Weights of a small transformer language model.
Size: width 128, 2 heads of 64 (1 for keys and values), vocabulary 8192.
Architecture: LayerNorm before each block, rotary positions, biases.
Training: a variant of Adam for these matrices, 206M tokens, 12951 steps.
Each number is 128 + 24 x the weight over its row's rms, rounded and kept within 0 to 255. Layers, rows and columns count from 0. Numbers have three digits each. The size before them is the row's rms in percent of the matrix's.

# layer 6 attention key, 64x128, rms 0.0825, rows 0-63, columns 0-127
058:134093152123142130138108143092126133077142138185137120117071170126140116100175143156097101141106134123135131120118150111107111096132119119081145120090106145095120129176179123154109134155096088151163134122105165101141137080130106123129135143165125150114134133125180134140111112117149127135125098118140169129110142152141130096121086154121178139118115096078136128153142154119070114114136
055:118113121117100098099127132126113111126177141145149101146140109131131147101132138124085116133135140121164132113076168153127104167114136150098158162152159141172130176131135136184158158151126058127144121132126215114122143130116123116127138123101162087115138133136152138144131146130136165117108122128129146132181114108093134064138123124124121141157127141082151116139125149163121083144127
059:124137097094143138144129137133125164173111153102093130112120114088154118170128124122140091126113110101080126164111118139144127141154127101139121139131096110121112080094112140075132120095149156154110127103147050145143122155134116160138155138151108171134128149140095106090151135141133134119105097127105100141050140135122112179117112128092157121118130125161088121107125103104142165130100
046:143139156160172124136145111106148146083166089129153134127138193111222117135138100131129113143104135148102106130122107091120064128131141132119101131070093144138097133141149124112134112091145125108160115146132177138145142124175144136166095133120143128155141127167133134109122107131136134123151142119146136126170132116077141170117090144124171140138118129151147107136149139122140123113163
044:139109122130084093126087128146125140170107138096115162177093116161095091119151135100123101146137108125163151110080106155089076121123154122159149148151125128159091078127120106185140135121130120130117104111123162123100130120135127093097127117066149121095109124124167109128174163146128114118115150127119138154112101177111167135094149108121121126120131122074104117121109115111141120130118
041:110092155110146138098113108150092065178126156166129124102168124086115159115124129127127146147130138158079118109161126099158151120170115145094150145124144149124163106139152153138158128144174095123153118140103074168108128144163136153159152155147149079119102126161131123158143127102153145078124122110113097115149128084102112133138127147142155142150149146118143126123121138142083121138099
059:119116189047132089128152141141127135121123136140127176132116132117103107124148093171079142131076154148106145151180174059132103152118143151172109121106159144119171147124148117120163121131145134109180150172119138149103115108137128134133140130165130135127148102145112120151114120094118114106133112134142105127140144133126106092158118128127119159110170157129104114149119139133108115112089
053:144152102145143155156119140107160145108150155097138114123157119128124116142118132132161120101140136112122094130083091165148089115138119111141105134164086109150082158118116135097115097116102090167092145091167156101165115143143122113111128090106136181157159135127152135102143122160133099108148151134130136153111122108146132172119104135162155131106099096177089153120132101114158135123190
068:147106117130129164148109108109115105146125165118136119128141134103113174141112136089154128136177123103085080147099070165133150116155115119121135206138102119183168102112141138109096127120124120117124145073136139156137144128118142121144144088121112142128122154110164138143110152147148142122096125132142146140129123076132115140137161142160164111132097096109193125105123106147138112144180
072:108152160150116133155136125153147149159086104101082123115147126121104144133104104136109123159147092112100149101158163119176124176100144136109128099151129130091134119100119171092142137093116131106155120106126079128134142122123143095110156099164159102105153121098088114144153144113103159125100144171125094147115140141160087101164173098129106127128121151165151104121132103118163099113087
147:132135087124143141137107120134129146172125158131154115097146130107128132139128119128170137093149122139092053102158064146172145129145114116139129187119118095110146126138085164066107118106134131119136147130131064150142128163125141143169164130117095138133108121143069104124134090142130109114108128109113093112122143094110112184148114148121140118150140133109151148137161115127121169116130
098:128104161113117145143147137135138129156147104121098167120108117135095164076106116127107162123144133092099165096133141117167168110195110141117133109121080159075111131129163124161135096128142135125138131142084132136136157088107129145133139182148160118121101093191116082105140109121097153129130117122123117139143096132135132090103158085107095125132127161137141104133113137106152094119104
109:115103087120148119136162135141128121159145145135111124152127141146173159093110123118117137157137111121157182088104114117100147143146112140071100167109119164191192095137090158108120144181135101142144162132122124113167138129110136161165134131115149102129088113115100142097106138108139135056123152155142107119136086091119123113117112113094134130118159120104129144126156137136120105124126
125:116045099118127142157127133098156132161163141124120129094082114142163115136167144138142110110117153125104167137147160144118164124126101111162093104159122165164143155115191140143142120121128110126133144143095161151111105109114132139087114157151149172129129111091130155116151112104131126062163116104121126109104102148114128158095130143114159121090100141163111127111128129109116154099140
112:125109153108125137141129155106128178107153110135106146136117128142146165143131113155112110133153126133132133128124171130129161113146125146157128175106167160126114068094117162118120090082114097119163111112130122087169162135123140121166126149139130142136172072136122084114088106107096149086102104112116138107167147131093161119146144147109104154135129134128137145123120152119155063143071
111:139165116064121144143113123096114147123132125106158117090115146135151121141133127141137137087119107121098149147136118117128128119168123110117150093126130143133092088123070128149124108091147134107147154159133125133050148139143130110143168178108095143135167080092117144163133157123127112156149120134092124111109164172090138115084107120141148096130089159153125160111140181128123134135108
079:111137114147171128158136117132151143145083152087111149103132120116144115151140129143161104109143116125121120134165102149153143129140121114179098146126116101103114106128077136087118120097174169125102134127145044158115110144143133121128130138151093165147134130150097113111125116154123134158130149142117094122080139136133114209129130124097152132085146127139094153124139101071139148122099
044:148132155111194139140116116125141095103115155124128116126127170117175127123140138131130094140083113143100114105120169114060101094121124158101144125108098150119102115161144131160121133165150085104176105155106115137152134090128109116127123135136161097111155167164154110126123162103121115155139103116153173103173155164118138100097146120121154105126157106115103115151097141118117121108173
041:144158121166068154135114113110146154160145048114166131149151096155163112103100110102117116102110121130097065152117123144159153160120118113124116120098132094136125161121119123093078156114114147122126138099129186127145100129149141132088123132135128119137125121096094096126151113105114107098111143134148141125141139108107132095116130111085106125167145127097105154160176125152146124124166
045:150156107118148131126105142128143124133088176132111138076097129157119133176123150123161110126156112138158121122120109116131158119150113118132110130063137144094133105127094149103149106118140177163078133153154029123118136139147137134160142129146133151132116112100098124091102119114116078128110124134117135118098151160125110186108141126111109135110135175157103151104128118097109146124099
041:123144163133124133134131132086126121100173073098114120156145140118102133083124104124122147123142117096111152094096150154157057125135144124147126130118136137132115172147144127145122149125132088078152142100096190175122114118099130148107099085071155122118165124122153160131132090132138163100157130152117125135146133122125118117142113155165132129119095100123169099139120111165103111120169
050:103098152064128102113147137159138166111112172160113154121089137104104107136139141160116143121104145133140130139179168064112125123094124155160098103151174133144163080147102121142119128167123141113112161160112110094121134143124120133120145146151104172122133120113109128178128138105118091147116104109134139091114123128161118128130150132150084127108152168107119139112134115116116154129057
061:133138138162132126164133131163158191098148126069087146122123131145149116174097099127141099122104112118165083114137126118105069123118131130153114080142090117116081115129122110123109084111094135151107162097154140079154129122146124111119129093120125166151150123117150132099147116121141094175137147171121159150113109159122141117123113101127115131096127097194133133111135115101149132112130
055:156112116159141159134137093120121134131117137118106116099162144105108172143104100087146145154148115128074059150155042153156145143157135117124132165111106121136157113106095145056129141097149100106133151095145114174141136146123136116178121133145112115151134135134142138120114164145115163120105127140122129135124135097104112168137119145148150124148131077121161117130124098148161132108146
083:114121166143105086115141100136112117127104122146097138120072135134126152110147104128104100156092142121101153161183150114105114142140138131144114090114128184088184079128121096115146135161155115094156137151106164107131132109154141100109124154170173090122149132077147123143124163080109143123121107146134165125151125147101117098122122092096126141126134103132114126133131134135134110097072
072:141149140093118145158165137093134103177123073108140170129145135110146128164146124135135105099132125120115110162146095112157108085133155105109139087109123129140178150108076131077110087121137113104141119103139121151110113157187131109157123137123107195141147112143159125094143123128149122085145079109112110129123150142152102147123064153113160123135123136133139138106127135116087123118142
054:129109127135157088155102138132148116132119091100147087110071128115146091090169117152108113122078165108122133089136120119071099110109135135111094153139112148175143122172178122166128127139104144093148124136101185113148147134117129123140132133125183117105119123139146159172133144134139117102153131152130123141151111132144121098148149094160112118126125115095125093138162150156141116109187
115:128138114119120151126103146168123138083162146104139126160090126140167110129100140128105170115121133138175143108153114131121194143133081121182090077109124118111087116145156102123131122118098140153139190127119091119134145137118129173064115131159171075132175148149143135152104106128118116153133129114127145116132159136125124159151147117125115140108124120130106153153180104135116146147141
108:100127093136160162150135144126116124095114136147110091128103141101119147145153131103121122082110124129132110107079145104134129101103155111133132124107148105147148118137241168141095130114140133168158112133140119119095167099167147107145125137135129130154111145138125102129146152111137105158096158108105159138196136123144140138121156125067130118124129129132121134071113126102114114154095
106:105128172099125154169112127098136112148099140110136175156143124160131132120147123166103138119159110140133155123106072130168155117103112115149147203150114148133140088116094118150141119154109152139132113125122086130107075109153156128101125095083093124123095088136191157141135117144146137153167107079124146138103131090147117153149089145133109145135129117105126104157115134129117105127136
096:106136126123125151117159115111136165136115165125105111136141137141199145092077116138086118134143100144076177157126112109093119119116100141102097159091155184182178112101124172086159115109135104158150180137152128093123137126149149090162130129141146142144123122097164143116104125115162099113107100159150130113123140101133156131124124107120141132097120109123122151111138142103139117130136
105:102147146148113129143117143087111099157113165108122112144132125114121133114170132108109128135145136153129111081118039120135141109111121133136099121133110181163135152139173104116095140110139191099134125114124089152112124129149181106137108107129146131117159147184162099153108113181127117108121122097145170136154122087151112148131148112112102104122127118100127137097116156142095105166148
121:132147153126134119179120170139110096104094111135097142165176130137149126138122095124120118125131096100138158121146081147136142123113146119112138134102119089181132102159108163110136123130122145100145130103143115161113152109176127150086096104121134143118229102166115111133172132157123084156126130122111157133142102124153100139121150108147081104139171135122122139111128126144099135155109
107:153152106139113121126099102142115128159120124188124112089105107123173164118065134124167132146139127140054101126152126114134118182138132133117142118138116152091138196120113105108170107102161114103130115117115146096106106097146131114167117168124118091151149149111141108133078123150141122134119164143098121133146109147106138108142164121118141136168137126151158167124088138143154118117101
123:117160131075120073106133113104136105140106177150121147147139123130161139138126133140118091123122140143118090141189140107132118123098115138168164176121144080085157137113112130137135129135117130150123119139117175080121102104140123127107121167183087130110146105145099168092140125113080102177125118125117081127098126154123128095127123127152135125163142083126110166113145132155119161122126
118:138089113127118089161170110141138150183127127096129151145152156102150163156109102126126118177126122088117159144160136116132158138135142138180129142084141128139132163106116121121126125120126100140130113076122141144094136100131124144144116111178136139116158110057176137135144132105136129113114077169148125138160153140125122139093076092152149122105108115099118064114152133123127132121152
109:094121128116149150110109135115140161151096135139130147084127099127113128106125123142111131174112142122151083125091108141136119136096109139135132133162105164114160098188139135142153145127139121100172076118120121150147090107164125135164142094075090129134060139109150166113164152138134176116170153093151089118091140115159112166149129163131125146135116145138127097131141094135112115129120
115:120095111094136133133109139128130111127125107153151149126091174099147133103155117135111138096106110131156158112122143109144160131128101138115145153123130092091124127166104156112117128150086102146133090116128095136139143165142121104089199179122116142123143110191069154119135103142123104147158130103119119146159081190156126107106137132132137126145115165155087133117103135120086099130102
125:145119105181124137137144135151138088127143186114114127117171133099069153133094124093138119126137171143113081121121129099130155126199128118073158048122121113135171161148087132144166117140113117134127124162115154110131157102096124127119127117132130139099102158108119094111160160114124151126122134134149141104088135142107135112104130116120153127163141116140113118155157106121119174134152
131:126110112157121115122133153141121127046149161115111167125122115148121147117109123145117087155129153118111100111126131112133173137152140120172106109129142153116051163171133114139143112136138101118167119169112120096125147108107120123166150123088108149138184105137184124094090135111119119095128082091114122123136138112104140161091102141132133128163161121150161102102117145119124109148103
114:166098098144126116116106098140117157122127105164145133151158104137104140122131127100122123118124135112109191169082127117131151145159134151112156184160123094141097119160160088115150111110107139194090080149154147157146127102150123145115105104168109117147129129139118102141097097148138112097137129107132119164126154129101142108097173140086132169135121122109123119108078122130113105142085
126:102171150138153119125075125085139138081184154136142105098113129156099139115122106127122161118114152127149095105126192126104158156087149131136139164138155098094131155121118110198111150127129139148127138147116115121125129161134111176175165103137111163121090116112072112108139131117095122126140099112131090102147078118115133093112130124146115142131138151161130126141119125103155156136117
120:147181160106127141149124134147129174131172147111122131095153154129105139139099101165113135113143117115133144082092160105153100107134122135047140143146128128106159162153107153104144116131149082105159167116112152098123110094155159116113113104118125141116128151112172148080175089145130123130138160130143134133180170127094142150098120123120086109122095107144109115148141125142149136123150
092:137132116099110160116099132120120141148151165115144116092129079170103117141094137124131154112095122150116106152082086149126139107104137146135068115122129153122143131132105101164124144132145127114113114106150124128116123111178169128152120169102184117140153143120142167141140139142107124125138183109135144131179126030157106146131139131095141123137121139148151116105136143106112106155177
110:150093125084131138105137137156134145107097097118114138128140131083165132118091120147113116159100133135138124143154113112128116126186098156105137073081133112099117120138152126136187100073136100157145144152128120138122148123104108133104143149135194107103176134167101100107120139114137154124140140106123125121095117139079158127155163128163081156131121152101102143149136103145113133104165
109:126117119131099137160145104165140184057147130103143136153092143094103131125134133096149129150090138114118117103145168101118079156153110110094131147115113125082109097129115117125113123096115123123137099147145138165133131183121145094128162157136143127133140117075106078152157165102092188145123154120123183121124150096107131150141145154115126145141122132149144141138167108133153102132136
117:146100113127111123097105117117136140150166125122096120123145112163127090128127125145135148109154133148131095133137074176126061121129145130153089111146109156144163110084127119116106114106123131111140160130147209115140139099107135145115104148131105135129186107127074128101126120170129128098111135116137115112134139136129145166134174149071139122147159076119190127124115106161124133137144
116:127129113127119145122117145111111214118135138134152151109116137126090110124110126130080113132106089155151148148158165150117108120113146119154162056128144096145153126148161109152149118087110151152153094143114143118156107091142102141147090072145124118127125138111136139113137146189141095156138161140138095119150133150146143141118124138103134142113108135118145113132133126134105204173095
110:074129135147094122138165149118157151120154136102122104190137115107122137118129136086124148124102134137124131119173104166129097131112115089134118128122097153126081170129134123110132130094118162144140182134138175116132124137155120124111132078088105162163120117141092056134146152129123115117132099122108173133123149093127123159158090142153125153119135131145175161139156115096123167101149
107:119093120137136109173113196109135117120160147109119123131099124126144086148147136083150079134130156096118091083165148130121136137126161109153105133137106108120128152179151151119103129137095138114164116105135093134082163110114151120126152131142133151122102108119094170127187134168161178133110120140115121128138101160169133147120167130123144134138095103158132087129160145111159123154116
117:133117106087132161131121156111096123081113142126146145104145123130114123142116117144125146098141086162176073111097123117155176094149145124190128117125134089142083151102110131155105134132109146169141112137154106119077134122094120123086117147144131119132115100174184177129099138104133114176093137107135113127123101083106123112153093118154148120128113153123119109133169109131126156150120
116:113120135146091110170097114169106122167059192106124151099111139126082119142112135150146101103153130141123128144134133139122119105122105132140148183139127156123135096141114123171144106119092159108081107155132144133124092091135136101129124156143195131132086124123112114137143096116142116157144138156178145145128121134158113180117171137122106160126110159134164117136118167114124107126155
125:115138109123115126132094124140108144068110178141145113085130113161159132161078117131134144120151096126146077164091087141112109147127098132126100145143122127160092081124108137183151122123122128138106118108149119133077122120163138132150136113093145145128202123091132144150161118127119148119133175126134125114114127144096132132102143122183086127137151131115139166138156144168117139103163
118:140098144131119135142126162126157136099119110132082150102203120153141142109129117132130118172097146116181139142119167148113133097081125133146115143113123150167140123130100147132118087109120075129114091101151163159151160103093134127158118158109176104114133111157082103100102130156134128082108120103138097106142110137179116122146142152130165125115153164124126091102143122099112131141101
106:158180146161143152120112099120142129110126134141132109133128157171174099137113110157097181148158122133136163139125118126142143119109146127126110123113127160123148128106142121150140129092114112160092143082122115183187179137108120141108158080132142123118152140136093136137148150130126128059104104123144097116097141131110139102107150088099198121091103121127154172140142120110142146133136
116:093130123107163120117193123101142101158101118106152102170123147102142096106122138102124144125135121141150145121123102125153073124162177134130096139131134117118152139111114126132126154114141148180130102111134132139106146119152111108182100146126134121142071096223116138141110158116143169156107167125129119143089131099140142125139107161149095130099125128114128087107143133140123119115172
121:133132144135129110165126103149129140157102133078120159158155123130095161145127134127123099119144130112138126106142103171141144132122130117158133221149101082164169063150183168131123135075104119118117142117127095169156126135142133111141121104148074135125141102128113121125132131090079112105119120125151122138112128122116142184118170127110149121123104097133118100101131097134151145147138
121:152159169109109126117150150100159095079124114158153121123168116157116095140094152118098126097133139130120099169122148115125059106104122116135167095113148139128130140075100115126164100121110100162131098142124165086098147115141131136113114166169162152134104136163083111109115154105103156164116147120119106118116123159121123108145127135098129136115163145146135174145130165100150148122094
123:123128129182108128127102146097129101169069198101147156115152123132096080129187105123126124083140123120096137114159122142110183116141125139139125180118126160166106085110123127123121109151129155110128157176107107105117122110099148117099086146131118100138137123110121148158103139138121128146130140162135137141046105149127139141130160120105140126124133139127110150143143159127168112139122
112:111124109093137141145117152088158150154127171131114109178138150111137121119148131125136140135158111131115197103132108102109149147114156128110123150178129129123119152140128118117150150165118147143152146102116070108146142087073151137152103089100104153124135124119135141098138083146142190125125133123124098114102102134181182158133172112121093115111088142118102132118110142140137097116171
122:137149145090110153076084097127134093136132118117086131173084127115096124156112115146150113138122146134189109118122133113154128120113128115134114129141122147083130102119148115110100129172130141118113114098132081105110155126103153141119112140168138110118109137087156150121160088125110171181103124067151179138161128126113089140134141141090155116146125118133120087165160147126124086140133
120:155118164113111112172150140114135157085142060101138140132184135168099108150139121152137145109142107103114123116096164127149086113151142135151151143151168088148096102105098148118100111170104143164114127129162130171152095111099120130092121084111139116118138113102132142127155092137141152102147160133151138123117160112107120107159121166144127143109118144113153088134108102131154081094131
109:120097132117149118152132121124118118190130089092125107116092140127101121125133091140119140149124147150079139161172129076123118114188173146144111109110145116113159119107156090132144145108160126134130113152142165131110092127138138161146126110186196121113155123135139122130130110106142145119159136140157113130163153136135126085115141110106082133136102126113117056116097157162149115125149
106:131137181166114150142109120081119096139176113125122114152112119156129123125147136147093165150190117137092127108115108146127124111112152121147161084129104135121124140105176119141147135085124085109138131105097111160160108139103132163100139071133134140109174118149155126169125103138112105121123080105120118120110126176138113104135138125141143132125098132122170126160067121133140100130185